From a checkpoint of a small transformer trained on Wikipedia.
Training: 95M tokens, 11607 steps.
Each number is 128 + 24 x the weight over its row's rms, rounded and kept within 0 to 255. Layers, rows and columns count from 0. Numbers have three digits each. The size before them is the row's rms in percent of the matrix's.

# layer 11 MLP up, 512x64, rms 0.189, rows 0-213, columns 0-63
109:151120134145097132111121194147138125124121113132131119117125130148146165117126094132144128169114134118146116082157158154114147137195162111101132132092121114187156124122086102161130087126132120
116:140136093119110128100087134138132111113132135105086125118135122112154100142112123111119176140148096138126144166047124139162097138137153131191154086156152124138107122154141134103152142108152131
099:142168114143138134098143162107164108091116129144152161139145130146124102100124163114097163173151079090131153124106147135105148119124097067143152135107129112150129125100115118140152089128161101
092:115103092112130148148121106103114147136127139098152122147147127091144157121147089076156127120135101119104133102156180122129136156085115108146090111125126171137100090118124167137183167112132128
084:160119123088106116085160129178124141108109094160147121135129119103152127105144136140116077142126154130109152139104129130135177131165163099080117122168166108150112098136107128149092145130101106
094:146128138105093097125106094155128127127181082157167105135160140135094172163130158130108138104173162147132128103149108112110154105095108082121146134119141098108155111140143101132148142145133107
100:169115126141162149142151101079103074095140147143119168131112146136112097133105111126124114081150126150124174115095090139139116143131095160123124118153156120141088158169098110124119135129091137
106:082137118147094121105152153104140108124124164180149134122052161152141126125124167151126143129091126159084129127112121144135149127102136150117124095168130098165088142138115122097124146103117129
103:154125094122160080090118126118139146138118110153087157191157152159084151117097174124126129113111121141123127113123144123177129109138135128131144126141118148149104145069098115132146123118125078
103:119103108101131139141088128116119103105111132106160150135122122142074149148115152152141184126161111149131128104097119124122133183111165121137125119109099131134113139120152068143144176181139100
103:100132152149104092137131109166124116160149091121117099146069172136100126106101131140100170168126140137143154129124110148173089135109150131144140089117116124084114107162121161113110128149147106
106:129128125139124087126147114100116098134138145151088143150154116112103173165139127090110117146150120137138126145156160094151096146085123159171155136183154113105102101139121131124129119075100160
114:124100134176118080136136101145095102154134125116174125145136125137151129146127151099136185130113131160116162131136161098103157155097148069134144135105132082109157107118140131101133131138092156
084:103136145138154136089115149152115144179097089152098095149168107107120114111156108111146139123103165125146127133141091158098126161114107090117114129138151155099111085149156176118114151146150133
109:086155138092103104137112157126102126166164130113153151151115090076152133105116130157141143136121108188115114120147119103167109130114124163109106102172132104116128085134128164109137112159118111
097:154162105136085123177130138143105118077121138121103133140091155083089118148127159105088136149161128104115147116167145142121137146111099101131118160124158146103129115146132134101182130088116134
100:109126132106126150134086180105105135100104126111130137147162146140115140187132127161164129103149115127144161091147112104091139097160091139110109133082111151137120114108167114107118112168096146
080:171149131098129132149126088137151160116138143090145156127112154115173161114136104138166151077100121133135130107166121128075148118129093117111142156125133102114093099188104126100124134126146135
091:127126128134108133147118119092156125111101150161119104131108143134102152112129147150088132126152122101160118110159103129118180120151108170155164155096096111127129068162175146113086131099149107
088:159159150114136147163106164109127134150130128152112148123116157095124127119150145137133106115130120106119070148161125088124134146122119122145157111103092093078091096196097101136145128151151117
101:098153139134122123158106090124120113085118101142151113161114175148118109161147137145127132140088118159115120101134146074110126168119120162170117144124111138121083140131094175136151149098131086
122:139128175134102110156078181137142127085157161112173116166142139113112133102155085136131158127142111139167165124143113096134130114161095110145111157132137104121105111142100133129100129150116090
110:144116129167105073139132158123088116085100102126171146183148147137103139138136111131126139130140157141123131149132134141100105154136098091067135122100111125113112121109144141182113090135145153
103:165129125131150191129157107124135103150169119139140108138131125109131122093114094157149099123118125109126096105167127113084085063121126139095135157149125082141156158115108161138127145119120112
090:150105153113081159064149138160154108127131142131163087122114114138094112122151123177131132111157130123142135117113106154134118167098130122133130127139081124078133124157123134099136115161150184
100:125153154122143098123109123145152129174147144115128133156182142135089130116138103111159133146114120125073107134185142116119121116128123118129101138139166067129129131164090120084157119131139077
094:153095149126102148112120114122095108082105150103176117170161158167089160099133135120118158131114134133141152151106098118133122108104177092115133096105148152121137084112125108158122127165130139
089:138163121121133167144149130123129158144153149097113106087122125109130129164092115097136132102096098133139076117139136129111161085133183129159144140116090145142139147167147145082089108142157113
088:113129133136158136125135114173171140156126142137146099155113083128101154118143129161105160096115154118168129118135185166109140120107143104091130074144107141109128101127140152141134099087088146
090:142107151146140113099160128157083118110090149136119144102107151199141096154127157137117170107111117125151114129154108145152169143141118049119158108126109112133118142123138129098104120117111132
106:156076111121106133155087108121134120130148119121133129146118159135121088139142107138093142130125120111163156160137143106124162163124110079133155109115119151099057124152177129094119140152151159
095:155148156137117106153117137138162101118134159117129197103137100119125115096137097115093147115104124134134152113104124141165137128136125161099113076134099135156166132103158155142102123075128082
097:112137102171108111158125108108098117148151161139183099091136136124131165117109132129085138135151162110140162117095129096084134091102111093111129099116132165097152136138126155142141132144106171
102:097125173124102126141157198121153088124170136107075131100135182126142167117140125105110168131136101155113141150111094126115117125144157122116172138111096145110111110111123110110133149133126112
100:142093136146131141127137138134104154061116131104141131130098124097102147106083148165107099155111098101144179103097122131130106142126142185122133162132099148133125100158165087131149118116135133
099:097099128147135090143099114096122159106121123137133068177088123174131104170137119139142122112131124148135108103127172135125149124094086132131169116138147122098121136163114077124133153096123105
095:134150150092152123110150170139103110137108142105130154146146146147118140139116122091082152106152105107096103137114112164054118145136142122100151162146143108132099184098140111118121143152106103
092:120145155152144142103089110150085155158146123110126077167105157112130137086114173150152145097108101118126120175114116144138158087129132140090160096147124126099092118143127103121129147091125130
090:143106122115154159139090074121109147123158113152097098154123148112108102135105142166131139123142131183132157071154099133153139118106141141130106161119121159146082103143129152165098135095146120
102:146120110125144162148124108169141137121175101103105163122114142130122123097141117123089119116070163131122116089190168117146096132103104169120101134134118096127100113111140164127141146106140160
104:134131148121149106103127139125120128084125111184142164146112141123164115094139093139122147119086162098133152113100141118120125108098073125147146147129168111112137077086144169106133173135129134
096:139096151091128114115084106114142117119117136160134124115119126150102102136124138121089181075131152112143170130111149154105130138196172137116124141149159135175154107104110099126110127119159133
107:116154112134150121138110159174143120133159155127082146145157146112108118119113164148108110130096114160132117127139171158130118113109101062091147121132134122094128134141104164096188145118109101
101:140130146142166141120135146159138126143130125123157107118103173156096130100161128185106132108114110099120120136129117184115088121167106131138071143066136109129102155126123141116100141122099099
098:149120128124155075125156134110125087117127150126106127188127130107139158149148083085147120110122127119096154100126126163120116125136155118134133165176113116115143119098128116118129156047128148
103:085158111111122130108092099103143126176148132130127148135123106109145120152132127113159105118090115134107119082150163146123183122123091133150104186132155153167130141116114133144102125069133118
112:137120148143122129156133117089134128172165107124162122109133151123072111143143085111089132125145083102145126133124128087118087104174168144155083137090142160168128118139131138138112142153132140
110:114143116084102143119133169154114131129167150133088128141115135085147117102094131150154110113126120109148139149162123131168171132107132115088145127133123108091155149118097160075168145080110132
088:147110126120126139132136136136155136146109106089126119148159097081138149133111100136081166161161110118140159123142137125122123125164083171132103096134102127130089146144120163182107091144146082
084:131109141155152080124143123128138146150126111111123161118173118137077145130135140144114122108134130099139160137142155095087118139114148147078142143136072071152140116140149150095106129146118071
103:122139134145129118143121128137144078158148153136120107112126128154096080127063132111104125150135149149120168114133133115110091163108113134192120157109145116170120138103157062122124142122112112
096:168120093153117117193144143132104122116152087106116130152148111179115106095127112096107165106135146171139155150144117109159084175133102154102125100117130130150125139105133120123108169129131129
095:158143157114089160119131152156162110100106122149112112109155107172161143157129157115157112080142110114139110124127139131089125118110122132111154163087112157100147075155099141136127113115114177
088:116087112153107110175111108105102155137126126115113110145105141168122123125112139166167135122087097105153139109198130187167127112127106137145167097113130142122109125102141133164114141138114116
093:138139154114103160112107094144134109161150134092140166143140141118130146106107087143166123135134127143104137152159073093167066129128129122150156117167128105101132140142107164163142119095128157
108:111130139093125104127167096171131123141139158090144173107154130178141149112155107104134143137138142118101114138143113135122085131117102125161107165099113144123147108159070104151122161114109173
101:084113118140096160087167132162126145105083158088119169104115118145144153154103100173113181142122110115157087139129166144108146132161121114114125134140131148134138093121114130110095099137122126
087:139153100097106157152134131151113123157119119080143126088107142136137136094133163162122156131161105140145142152073133151087141149139090118124101123125167119095114120132106107150134079176099142
093:160084136095122120169160085113113096140118172142134104114141083108118113105128133126170114138134130109084117131143159098113141119159156170142149130138096158097173141132137143088163127123109126
108:136184146127146139099165116137092129121157139085118123084151102107122128143108094119122152156104131117173160151177121132156147136170135077111131138138106126123114115135132133126127145091095181
101:141141106121155187116104119118117099129076120130082120134156098144104112115158124117126148113174123115121134147132158131110086158121130130138149144155130167114134097133117122193131152065129147
085:174105110101141159112160144133127108104099124141093093141101138149081126130125136139094112106129128089143091103155143163124141162131141068166118119141117111107104094144157129175149116149147141
115:137132155137123097135107142140153127116167119162092109180133138092139137154128152143106152104128116099134146099092116146124146139124101144176115062122083154129080159091139146133139153141132107
085:125092140106113128126135150130099124161160134197131101154133142106171102139113159113127127125108122128108140158123128122155148156130142113180144115089146138100063111137132122120117141149121061
099:136133128098128118135161147097183133152127122134098111160142119127105138151135140118132130123163138096091141109114172130073096119137162149102173156081120110136120143102106096123157100131093083
096:154140081166113100126167130108131134159132145143133130086123130120171109133120184115135149123141092141099103084132123126142181153118125159121095162159144126105098096096152099126116138107159116
103:118130109132120085158125088101153092139100163128097134140134124133129136085174157119137180160118106155126121113090111121105144148131142160183151138128124094127099099136136153145082137140100103
101:166150157116137113131105121101148144113118140136163127115119146178086141142121089116147146124142076112152158156086111116103166132135133120134207144115109119123134131109132083104126130124117083
096:145134118125094137088139144144135155141135117096190117152132115138154142132111090172114158159113081145136102068087130094115148097144117148119119103124136114133111129119151164151132089103159143
104:113168130139138099102141131115146149129130123144093126160133114129147175166089110117151086119135142191167115114134124134079075135117108157142159128130120125073129102132103137103135164130109114
093:123142133104156120097183107128160090163132107106172111092154162122119178140136103121124157132142088158141164123116117130155112118117109105155148121106145131137173098117142111096154135092125095
107:129125132106147173153124144135119135100104119147119098111092131118156142143085102160149106128130152075144175109111130106099151114125079121137101164169116150129111146142086173108140114121155162
103:081126119139127108114164109154125152147099164136125135158142078150148141124143119155138087156104131118112136129140133134141119125142113097200157094169170118100132097132130128087091136089125123
096:150145114107127131122161113125149123116162192159098150164123106132116105087146080173086135135105135143144166171127110160123132112139107124125163123096117131141143088121121112150122096116087153
106:137117154113169139111165165105107117145128125114156077168104087092120139144139127114126124134088135124161130123094114183106136132112122127152116114110137197105128133128119100144130096173147101
094:113108169129155125134124101140109131121125085145115088143140125113140154157097142158137126114076189083111149129164109159116074115131130156113146107094144145125090125135136134157132111138120179
097:103146128136125137103189082083158126142128137105164148165083133135126128160111151122110125131084167113109157094123119112128136088139108129144090164076155129153137133125157147111118121156117131
103:122172106141113159152149102091118149161180111139141104108167142154125128108105123126108155151122114116166116111135147123132126136088125122150102122133174086120068115100147069135121129118157119
094:134151127110162126116141119118139138154108130145124152131141095119098153115111126130117141093144112096156136111179173089133102151167130166144149104116086113104142135089128138178132105144070171
107:126132129131082083177104127140162140116137120128151105142123122066150127088129143128094143126153119163135198120138155138147132129136115104134159125108101117110085139108092152106117168101132111
103:163123093118140181137117152119099132137165107142119111127121101133110125159134150158111201083134143083136136156095141133134125127152150132131121123103073161103098139156095112122099130118120100
092:178101107133132114164152140173107143114121119123103128117097147090111114074137096120116150156110087100137116130154100111143124160159190126082120116153091148120108142146129151139125131155141136
097:118110163166154100125130100146108141138164139125080095145102140136167160152139149104138111103132094127177166103126136141113117101123124145098157087152171104133118126091123151150112109163092133
085:137116103168151132170149129145100129112147125157105126180086108127097154138133120158102151111160086148067113154127091098145132136135115124145122150140104155130147133137080148138148089100148140
094:159130114108078119159139145130141100131173137118131188116164114137122107106147109085112115118154132157101172094148162125101091117131156120076143157114150147151122134119116106151108113134093146
109:092161114178148164137122134103117130148103099128088081111122186127104141100114153158146140118100130104154129146155096125131138112113115146133138142113164098159095089151133147127137145113076147
106:171153135166076113129148121144158106073137160085106103142121133115105114099120188147114130117141123136125101147124137151074118133123150098110128154092132137139113140093110138165137126172138137
103:155163151148110132097125148160116103126125137117126090123136139153120140118139152130144114127086167092084154115132094162130147094133130115129163098163166127142123108132112108100143174069135077
093:153116132152128101110179091108127126125140124167152119098065108151149084070153162161121117147093130086147131169138129146116113143127128146139134134108119118157128130115089160116162130105119142
106:113129117096135132069158098171111151143153165147138140112173102154071156112144140143117119097139130123095130121131132148167141136164124130139141143124112105115078127143070139141099138142153100
089:114111128143107138177083122124147122080103128104144139171132127158085109150142113153100142151110094135143098070128151129131113132126125129125134102132156136169133160078107150142117094177141144
115:124165163112124140084134106140142113155124150148155082146168095147142145094188105099119156147134112114110114168114150123108123120105124074124124073100108120125146121137103133150172127135118126
099:126121089097111124141143151135157122134144136173148094153165141122106116174098144172137123108148116130099099120128126098158139093115090173122118145125154132133114119130150103089082094136173092
097:142188127138152136096139137108135107110103130124128117122138176121107130109124119180117175133151091116083090101141111074142135154105146150157143175111115105132120145140136116123120084084126136
099:100112110152119134106131127159085173096126136102157123157145126142152113111140116166120144110119130129110124162122170173084106087114143074103140118124100118130134129179163166098132127145100141
116:115148147141101162123167142124097160080125120118132114122124114147116144097131155142114137118128150086093135185177157123135142100174104114152094141097133122132115110126093104077130115102152160
104:103183123122131130123105086124140126115166122101123162106142125114133107123142108184100137100106116139175138140094130150126144134094125122122132183098160098163131140179096120095115100108116150
102:154167108149105074157150150113129124132144114139103073133061166096162105156118109130083096132111111117109111157149142128131125136129138140148163107138172144141116105159154139127133109119145110
097:124121154148157081111141123111128165155110113113139158119130071140078130160131113149133132104133091112154099136165117195138102136139113107114130098085117111138131126141162137133166144142109088
091:125127155141135142140085129168141128127150157155107144122114081128113111113106134145159119155116067109148148092101140102161115068143117130120185131117152165098127137088147135139135093149129117
112:145111109122105151121141116190149140145142113114124171108122145162130183102116135130116120082147119106145151083131110137102128109086107100151117128176140151110120092140100173136120162116139097
106:134164128106128122103151168102134153151141127116160119140127146110091148098108142106121201112110126075127137179150136139097126113154118165107133128107136089074102123119118114149107133138155156
121:162119110100114116136126117128143130117180134086122140095145171139131123162121110137124172148094123066123106079120083131155150090125098143157128123118139134153114105113151165121136137171130096
097:150099129158085140109147142077071136169148159137117139131177121138110118107099097147120102092139098100150118097115087145128106152121110146163148151146165157125158153110113125113136131137148125
091:152162131092149148108099143123094163107118097117147128129096125173076090111152138108072154118142130112119166085094139147130131120151096126125134139152166122119092173118129147122148127133158121
101:147160106127083115129135181142154144128159138078150085144110128122096114168153144101111108135156168154136166133144140120108120110105152143118146121077110135122108104083120165139120144120142090
105:110132146173138111151144193109099138140120137134139136141135122107096117178084139151107168113134134116099136143106123158088144090173103095110131107136149115099114134151149128127162115102079115
094:138134125139154137153094126174141115142163113143157148103136074133120133176086074119148134139122138106138161111121126103126114103126134086113177108097113126150123134160132162106133115108093079
100:131136111112136112122179103097066124126147093152090119147083116104114133140162135158159116110128128140108142142116138148101094176131156142116136168120153107128154116115185155111128133108092102
110:127175177121142115115126157124092145063143128092138130132134121141094157191158103143139141134108133116127154134161106150108097123157143125138096133106116115131125112162091101170104113096118116
102:112132130105119099110165122106154135103161115073143130142131145094090144132141143106082146178160115173174113140149160104080150161130143140131129093111113111117137136151118153137146121145115089
103:119133090135192112147171100126126142127140132112128140132093168139169100087123167113163145120107133121152133108163140154115161084101128105142107123131123122116131131086069133105131096100134141
097:098132117100138122144105126110128160125141123111086127155165158158084126128122125119105119136133108141122101123146136116136134102114086143122166152149149129110107082156165155135139215145082137
100:131122114112134133153141094180065120156108083114117074119140110142112152094114114156151135147124121127130122100118131147156152130148184119166140107113144185106149162143099111141115112121132119
102:131122141128111117121108070129144153139133187101160117149132153154155102170163102170090133132135135131129118100133139133136150119107108105160093126100087110165107130133082124148129125147100176
099:113126102146076105103151068131140110120141097127125137144109166158148110113166098132111163155161167106133125139186131103145099142125151145174127124127151145127102128090104144143106160118144119
109:166115148124087188104129177111085135138120121113152130150169094130109138120134125084113131130137130118150124133076144142120138125170151115122108161106099134145150160112103108084135126165137091
109:137145135122158135145122112145109152131152094119106139118140112136100103123155159081109156091153097144115107164160087156136120119113121136103173181146105091090142136136086139150136109101107166
099:094166126091102082083134131139179123142097180116158114094133149101126110098111106143097135153162095163129116111144144111111120131105127138169176106145110145106133148121125135125147113109129159
095:090145157145135094088175127135123158136172122130146104126124129131125135162123121151080111158094177140150082140112162151169107131139097129135109100125119111106126143118145140081110150106128087
106:153135134140159133137154146118116118105119109103103120152114153172104119160170135159156138100134123145081113112117111138157112104122138121133150136170062157072112123161106142125127136072121104
102:131138157143120151141153175114143138135139097096140114104091153108053120151153115122134183133118075115158097151164109137088102112110133157109106151158139139130139120101126150138127121108104134
114:128102116140139107147162096146129080133156125147128124136108117137145115108122066164092101173132173164149134119113115143107145139115126126189143146115102102154129123152069139161113132128106114
115:122154169110142142130109149115141152084143119145138141138131119093152169116142101103097114127135136107114165089114141102087087149132157068136152124111124134115082111108147135126166142175144163
095:092139123147120138113138123125154127109110150099086147180112130137176177109095127180123116144113138123157111140104122145134124153101101081099165135151116125114099118110099155179150123096130106
091:141107118140177093069084155150179119138118125137136108152154124122125151137141133105129097112151153074119134117143165159075110114074115166131114148125135125140134145157134121112107135102136117
098:115105126113124151139187128183135148120153131130125158121076161106124150108162115124115158113131127060137123117122139101131106098159131148147129117090172170130126117121109122163123109122081125
107:139146154138097085112134131158093123127141113176166130127096110162133129129136117167123100131117137117121139096149157143124121139124170108085097117075101113122107133203118135096132150119093133
076:197137154153105126129101130152115138152143122170160118101153163082120149150097131115109124110114195123127131135098077110126137112154095131121145131129124130120131107166107120140122127093081138
099:175155105157134122134135128144138083162088142140120115095096139126124105123164125120125160115096122139128114131160150142167167119120096135155128101120191091124150136131092091134114118123130188
097:108125139115090152119139158127157099150140162109072152136162079125160110148121106119137097154093153135137095098121113127137131107165109126118122051150138107150112122150103155144128145159119135
096:152116121124117141123112121142144102139142127126183102135166090128149130123087058132163125149136097111148104123135167127107151145132145105130125150087091120155136143116114127166105142133142056
104:142102148144133120137120134079153108150161122065140142112153113115131139158131073097140137156153085135124134110133170097107140126157111140128095124117116125177165134141121118114147096178132166
098:134121120109123124120130166117130106075121111145144053141147175181129112088139141132100161122112109136125151159116136126122131150118125153146138160123166130122163159130127112123092163074137105
112:116174106151130195103104135126127107138164150119131108197128160110070113127112136147149117144095116107140119125122125141115141110117116119107113128115136143103098101118101181105166168118135126
095:148133141147129099097142072153135130125116106131136103105138155171105131108105104170139160137166133083211115121130157129090119132150111146091117142145095123147108145134132099130141121126098110
095:147136142103100159095111121110143123098117107114096137160129158104119178145101108151128129090075126133108111147144121134184140102147155128157146111129099137153123133150137177105146101135148185
089:093145135116115123131103170167154109098085118144138082158113102121116103132103133119172153148144108123108172125137141162092134138134128064105103130148077107150121116142127161114143150155127144
089:133143123124082134138166109104115145133134172102182129168108118090155133105105148098112179106136157124152128116154122141124151110109098123125109066093128145128151144120118178118143102124155107
088:094116113076126096166147109128110127119106119120121117090111166142094142083127104174120108105139169121135149123139134129126094181125102116156131163171114136160100149123134110155092139153140158
105:149095102086162150144125135131124139132114134138157098097128137134077133104112101113163117104150111128199158123117152161091164148103109168115125128149128116124106110197131140114117138144126132
093:090134148153187087134160129103121096126125144088112137126100138105118102150125118106122101132095092079142147129117169128105184150113135105136158142143136147152139087107083143126141135113147151
081:105103126084124163156124127130112141118105143139156136163110097125157133154125126167128117094082152129162123129111149139093120131177125097075173175115118139165114139142122111132074136122130150
108:174140141135140112177126123108114070104096132107129127135066137147151134130125151142109161127070101132131112128145100151155130133128148169125130136122108139101132079152106139120149117071115155
114:176151135169077116137128136095143127132113163129161098105107120117113135120170143117145138114142099163131159112129162099102121141138123077165140133078103089127139139091129156129149155141114093
103:123138153153125137093081159134107157115142100136127120145147134116124126157133095147106154118096094142161129135135156077083142114126158089084152088104114095140130099123115140174127146171141153
108:164125113113142127106145117156127143107150107116118137167143135152116115151141100166100100103159133089148112160130117134106119094185117164084100157132143117148092119160120107106063125129127158
101:160106165114086149149113072126138108150078111116106140095102121180123146122144147157154103130149103160119146074136161152128152124123116145153168157155115138134131112124101108136109140099137106
124:115176112146158107099162128144156122147138115117146087148144130130150117114145181140131153093133171125077159145157117121117112083129145086090129122085137108127099146134137166116127108128136086
118:152148105109149080173114144108188085095136115123149105120087107155130111102142130134160157162095150134103147105154134133134130137105108157153096123126147104140163093143131157135122097101135149
116:123150176121094178105115145133134090175118093156057131134104139144140133159151119144150143090134133111128116107152137103133139139117110122155149083158113103148103117160147168108112124112132109
110:147124114115107116131132150097137096102123138123130139116159120082125131184130157176096134109160143134126138127132157117092135131143144113108132121064150121109106120102215127105127132163117139
108:142154162144096129108115141081106108136106118136100094132154146133107111106123119159119140140174104127136101159152166171094110148102155126121152149123148129120092127091111155085114100179162135
104:116150117113136128134129114159149090115124164124113135111154093091106186139138127129138148153069084129124108106153085161178139136142115136149148156088121122157149095114127161113138144125098100
091:139114152153063110095132128131135141175169118108125128128097174140131108095156133143144115095150138111131105120124111161147141162099092135121119114131095088121091136138129161097154111116184134
093:142094138117115121130102130158112183101137139132101135094134154137105098167147133151147091086161148076133144070155143117109136137118148127121176114153089150119101156147128102094136132139115132
100:095111097109116095125141138102140148099135176148112141131096129169102149152135048086148130130144137127109099113136148130090148129120104133116153121138114135175113111161167145112148153094132151
092:134160146114130110085127164105151112131180136154085125095130117137139114150148129137069095107164160137151139125164108168129156138135096150146131128103139126146110114084093092085119133124114116
091:122189137104162170103144132093139117139091137162123129125103115093103129133129157155082174132153124115083135167127150108097095099115138141106143144165102130140112104163149093128124143139127123
104:127162094101101100129160173141122116120148133133110127100098098120113136134177147132120115132090106133152140124132120136118147153162130086124127133090148156148080134087142141111189168163119157
114:144182150137089132154138164136149087115133124114126075127130135099126118152127122163122134139168138174125164085115105156168122159113112098107131115141140122129089125098106127141134165093136086
104:159100151181110100117130132130163104123094108132136129161140106114126135143138117174142145101107112117120166120165139134090150104112115085118122158084098115133135162089158108144088112129136179
102:154101143120134109122135143123181119175119094146110143145150163139138137156119098175112131167101158135116111125101154135064110154147113129118132112163093113105092090113139085130127118097127107
095:105137152106128121127127143128139143135099157087114114104148123129133146164140135126149096085124118183162144092072154192123128106127146093084158115105132126146125115129153101165128115107154158
091:122130132158125135114154137127114130114158136060151113136120128096177139162112097082131102131137133133090145121167147097116061130124155135147131149108121149152147136120123107148092120148071100
093:151159118114121140137097121138150160124152110099155098103158187138125124106129105073134135144117134154137124099131135145082196147150100112142105146152100084147099110122140167141104136126135132
087:102117168122141153101165092122129144123115178122153136140165138120134189156109149153109116072126086128146115118129133151115150110098112083121133143135108102109137173115096139129123116141091092
098:149160159124163115118128177115121154116102144114117141119167137141080100123117134087135131122125102174163114123118129146111151161126123136130146177146074145119090124123153096102094106085150109
095:149077069137142125104104094139127109141098145159140088146125115174132129131156118183112135169121112155129160136123113100155108131121101153107116138123133136119066112155133126097164135158123131
092:104119133147136103119155158122154137116057102142103124087129128128094115130165112128168138109129178142076123134127102130116148111096119136133155180101146097143120101146115153104158172140126115
099:138113159130074111120132138090138149136124128119129104092141107163127150120112102080121107122146113154142154115107158117119124162136100092149120154125085090173115107110170145093160146172110156
088:141138121194099117091139128155140085188126145103122111127164102133142126140094133170092090139152148144086151122102124109130165127115119100164121097149110150150141106130157144129099123125110119
104:118103190153130154118124123178103095098119120063138105110165107155094145141149166136157135127100148146147118104119103103141114096109077123109143153139139137129108130136122121159134148142118166
082:141114150078116146137151150107167131125108158111139167154129114134130143121134066133129114101094147157143134122134143163097095143132130056121116105158092108170114153097146114147159113124119136
110:130179168137152105122170159167149143099127108109141144130151155166060110159109109118106098122120146136142118131164133128129110094087124101118165129127137119124098110090089123120148118128115158
104:126100104132144130148158105132132118106132133091099106125139165160129132167157139126109122111138127096150102145125155137133128155153145110150111132049164141132052096100131111116146154159149123
101:120145122145110125102124137130095122135123133137151140136148110126147152111096138156137116180140111077147095077182136160082131131121128106117091156127074168137167116157140146101140129093122147
098:084131102139118152153120097119133146184076130128111145114096100138136125117095134137164126139104125095121109112142142138169135109103123132135166081160079108133156134128102164119171169111122140
105:141095144182082138138191109135108174133124137141146091154098146107124136132124109108124122108163137164135152119104089132117116117175169092160138133133113129116130135129099170109109152124104106
101:114155140085146139112124113146113157174153103126103140116056155133142142112146140126121072145159113111110113113145160132113123109146089136191096137165141136095120117152092134114136137113115117
095:092140111106147115171121163104122135127104180148110103159152123141103119092145102109132147104070100100122112124141169109135128136097142158119153115151122146154138098147165156088146119095125158
094:178132121122147172102113162152133131105167104125104122097144067099124130125160093149089168139133110141145111143120126142153109149127102162121126185149114123136102122131155132109152099083113130
099:140142134148130133093144085169132106144124144105127141142115124128137112096175090119102090152125099134134110108198148157152128097139088107136130128128175135165150131091120105112074123128136143
093:154143101111115120109098098150125142122093118086112184140115121127135139127150128111148147106073124149144150165127138134120158144149148137104185127152076174089131106146109156119110126088129138
094:092119146121144079141135180118117131126126117089127155162120119147133111099067148091141112156137147126154116120145116152119115109154108164153137063127161085104130140141112129171143141108117149
102:154136165122110083115131121196156108111145120090139104141104159119120079108169128127144143106158136105130143137169104138153087128113146113085101115113151108111111160140144176109147132131130124
098:116150088116123144103138118122109110134146139129134122107155098115135148111114105186143137161130121103169096148123159153149100107109135160149134075133144067169105128139189130106103110117128145
113:111151101130130085173136106120173163107127148151085137122083177148163118105133126142114157154090131111115125100180141136102083124096136152131108136129096114145118104151100127148142136106148134
102:158121116170134138175091149148148129100128155085135124159117134117090143133120112158150094154137125112119165133123110138119101092106137102136154152174153150149114093084124117115173101085120147
092:109130127121091103110164133126126161111148144147166086112111133109101140131170102181130126137128115114083173173143096153124158098135138162157109097123158131146134113144104137106128141105122075
093:127155112109161171141139124088111137136159093121131113133192128131127130105128120106132099134140125138138179164108148092119130113129121162119143098129124143151113129131076164122119173123137056
091:159156122099143101146128127122126120108108128118159124139139137120109156128112149140127171097139140146169199119159112114153133124137107126105124141113128097093049088124166113140114163102119100
102:093156115115108072154128146137133122118133176116128161132080171159114092153118128120110128140134111144113135143153137130100153145128161154149128126149136184100143106126082113092083136115154097
094:172140102133136133122124133137142151146114125130157125101136099092139131140155138142142101098089110131116142108082111153127145085166093052120112164126128142122130140168132124151154167109139077
104:129142110127121138124070133107139150136129116087127120144164119121114101113093139090159150100125083152151115118126156175134153101149115106112099093140121101154085144153110144132129139169161183
096:130091168104126130171192138139120115102121093127131136110119122100165147135132094143091122113143092084119140135114113137118129146183141107154163147108119107101123097146162170122142096139126095
102:127134101103127068124121120130084133120096129149125154177140144126084186139144108118160137144127113149103155095112158099117105154171136139113130114165095122138133091107121133127096159133085130
112:131128154120139122135121140190093120118121105120095142123123091141130148127114162098153149085114092116146153114099139129091136136174153111118126079119133115133107134106149110147133183185172131
097:142147193136138104132127123124160135115156154159144116139093122086097076130131112155108168122110135114119153092131105107121142092067116164111116104147149134125090152115100131147161126101115139
104:147139116144107157119145098114106128124127150137133109078111145125196131149144112131153118143103061128129111127150130055139126096119140158104135155150154138125163085139102160126117150150136133
099:098086148129113123125135149113136150110094122144090123119100157136102120123149141142140148156168088121134183143128187140165130121118128110127090097128124129128093139114105176132175108131172093
095:139091135112126129138136185167092114070106132089131119158143104094138135144128160160137092136141091122084148113163140127104125160110087131147134106146131133089093148120146117133140112152124165
106:171132135110142118173150098148099106158101082133140106131087092120139100140091149163086105104091113111131132125169143106147137128094142160135145147141150141160110145175127098116122133092131128
090:145128147148109117126116142120124152111153117169148097109122147102129158160134115181132097123133102113164160078115147126130152098184084107150086085104131106132089146140146120166134128131123104
099:128127133173150132119184123114153134121097146160123116142093122142066147173137105169082122095125124172129153144128099130097110125159073112105131137104134123106100142097129140151135129144143116
103:122120159155132140158136127105121153143117118112130101110156140170088098140189127154070143116149161162132103107092118104169130151085129121146131111142107108123116109099132111145115131106085165
095:146109130116121163161134164149089120132118134112112152119111174098125159173164103120153113098118100117096126099133140107112100102177160133148122108120119089161159122169116116127079140164131128
100:145154150154172098112117120103131119158128173112161123104125117101121127117116130131125166070131115099172113152117111120135117118128153070073157123139107135107125098121146120153145132105182157
107:161137122145125175134160134157117142126211096150144109103113149134143109165109109150127111130129124089145108137132124133125096157158112084083136178140105143121121112137090130104110138093134138
090:128138121127113147129159171149155097122130091103096125100150138153110089115142137096123189100091164126178119115093140145135127121150121102108166118117118114153111141167100106152158097154127149
097:177072102099088133132127159135146139120118099137131119113123105119155155125180078169124125132107091141111119120145131127132149086137119119165134157153129097140170155160139170120134122119112094
106:128110134138108087116110136140097127170127102183124121101121128137108126140113141132109118113154131124076163160127123179127116126190124130134126189113114126131143103110091177150092122123100155
097:106101102125120164122157134154129115147081147117108100147151159107144139097111170126126107119128129104131170147145161179112115121109103147152107120116141141122138074153105108144144145067107168
101:139116137135141155124130125091120130115127151156118118118096121207126138084139130127136072118154130117127162108084142122131154122119121113120198129117163096179137111120135115099140136095113157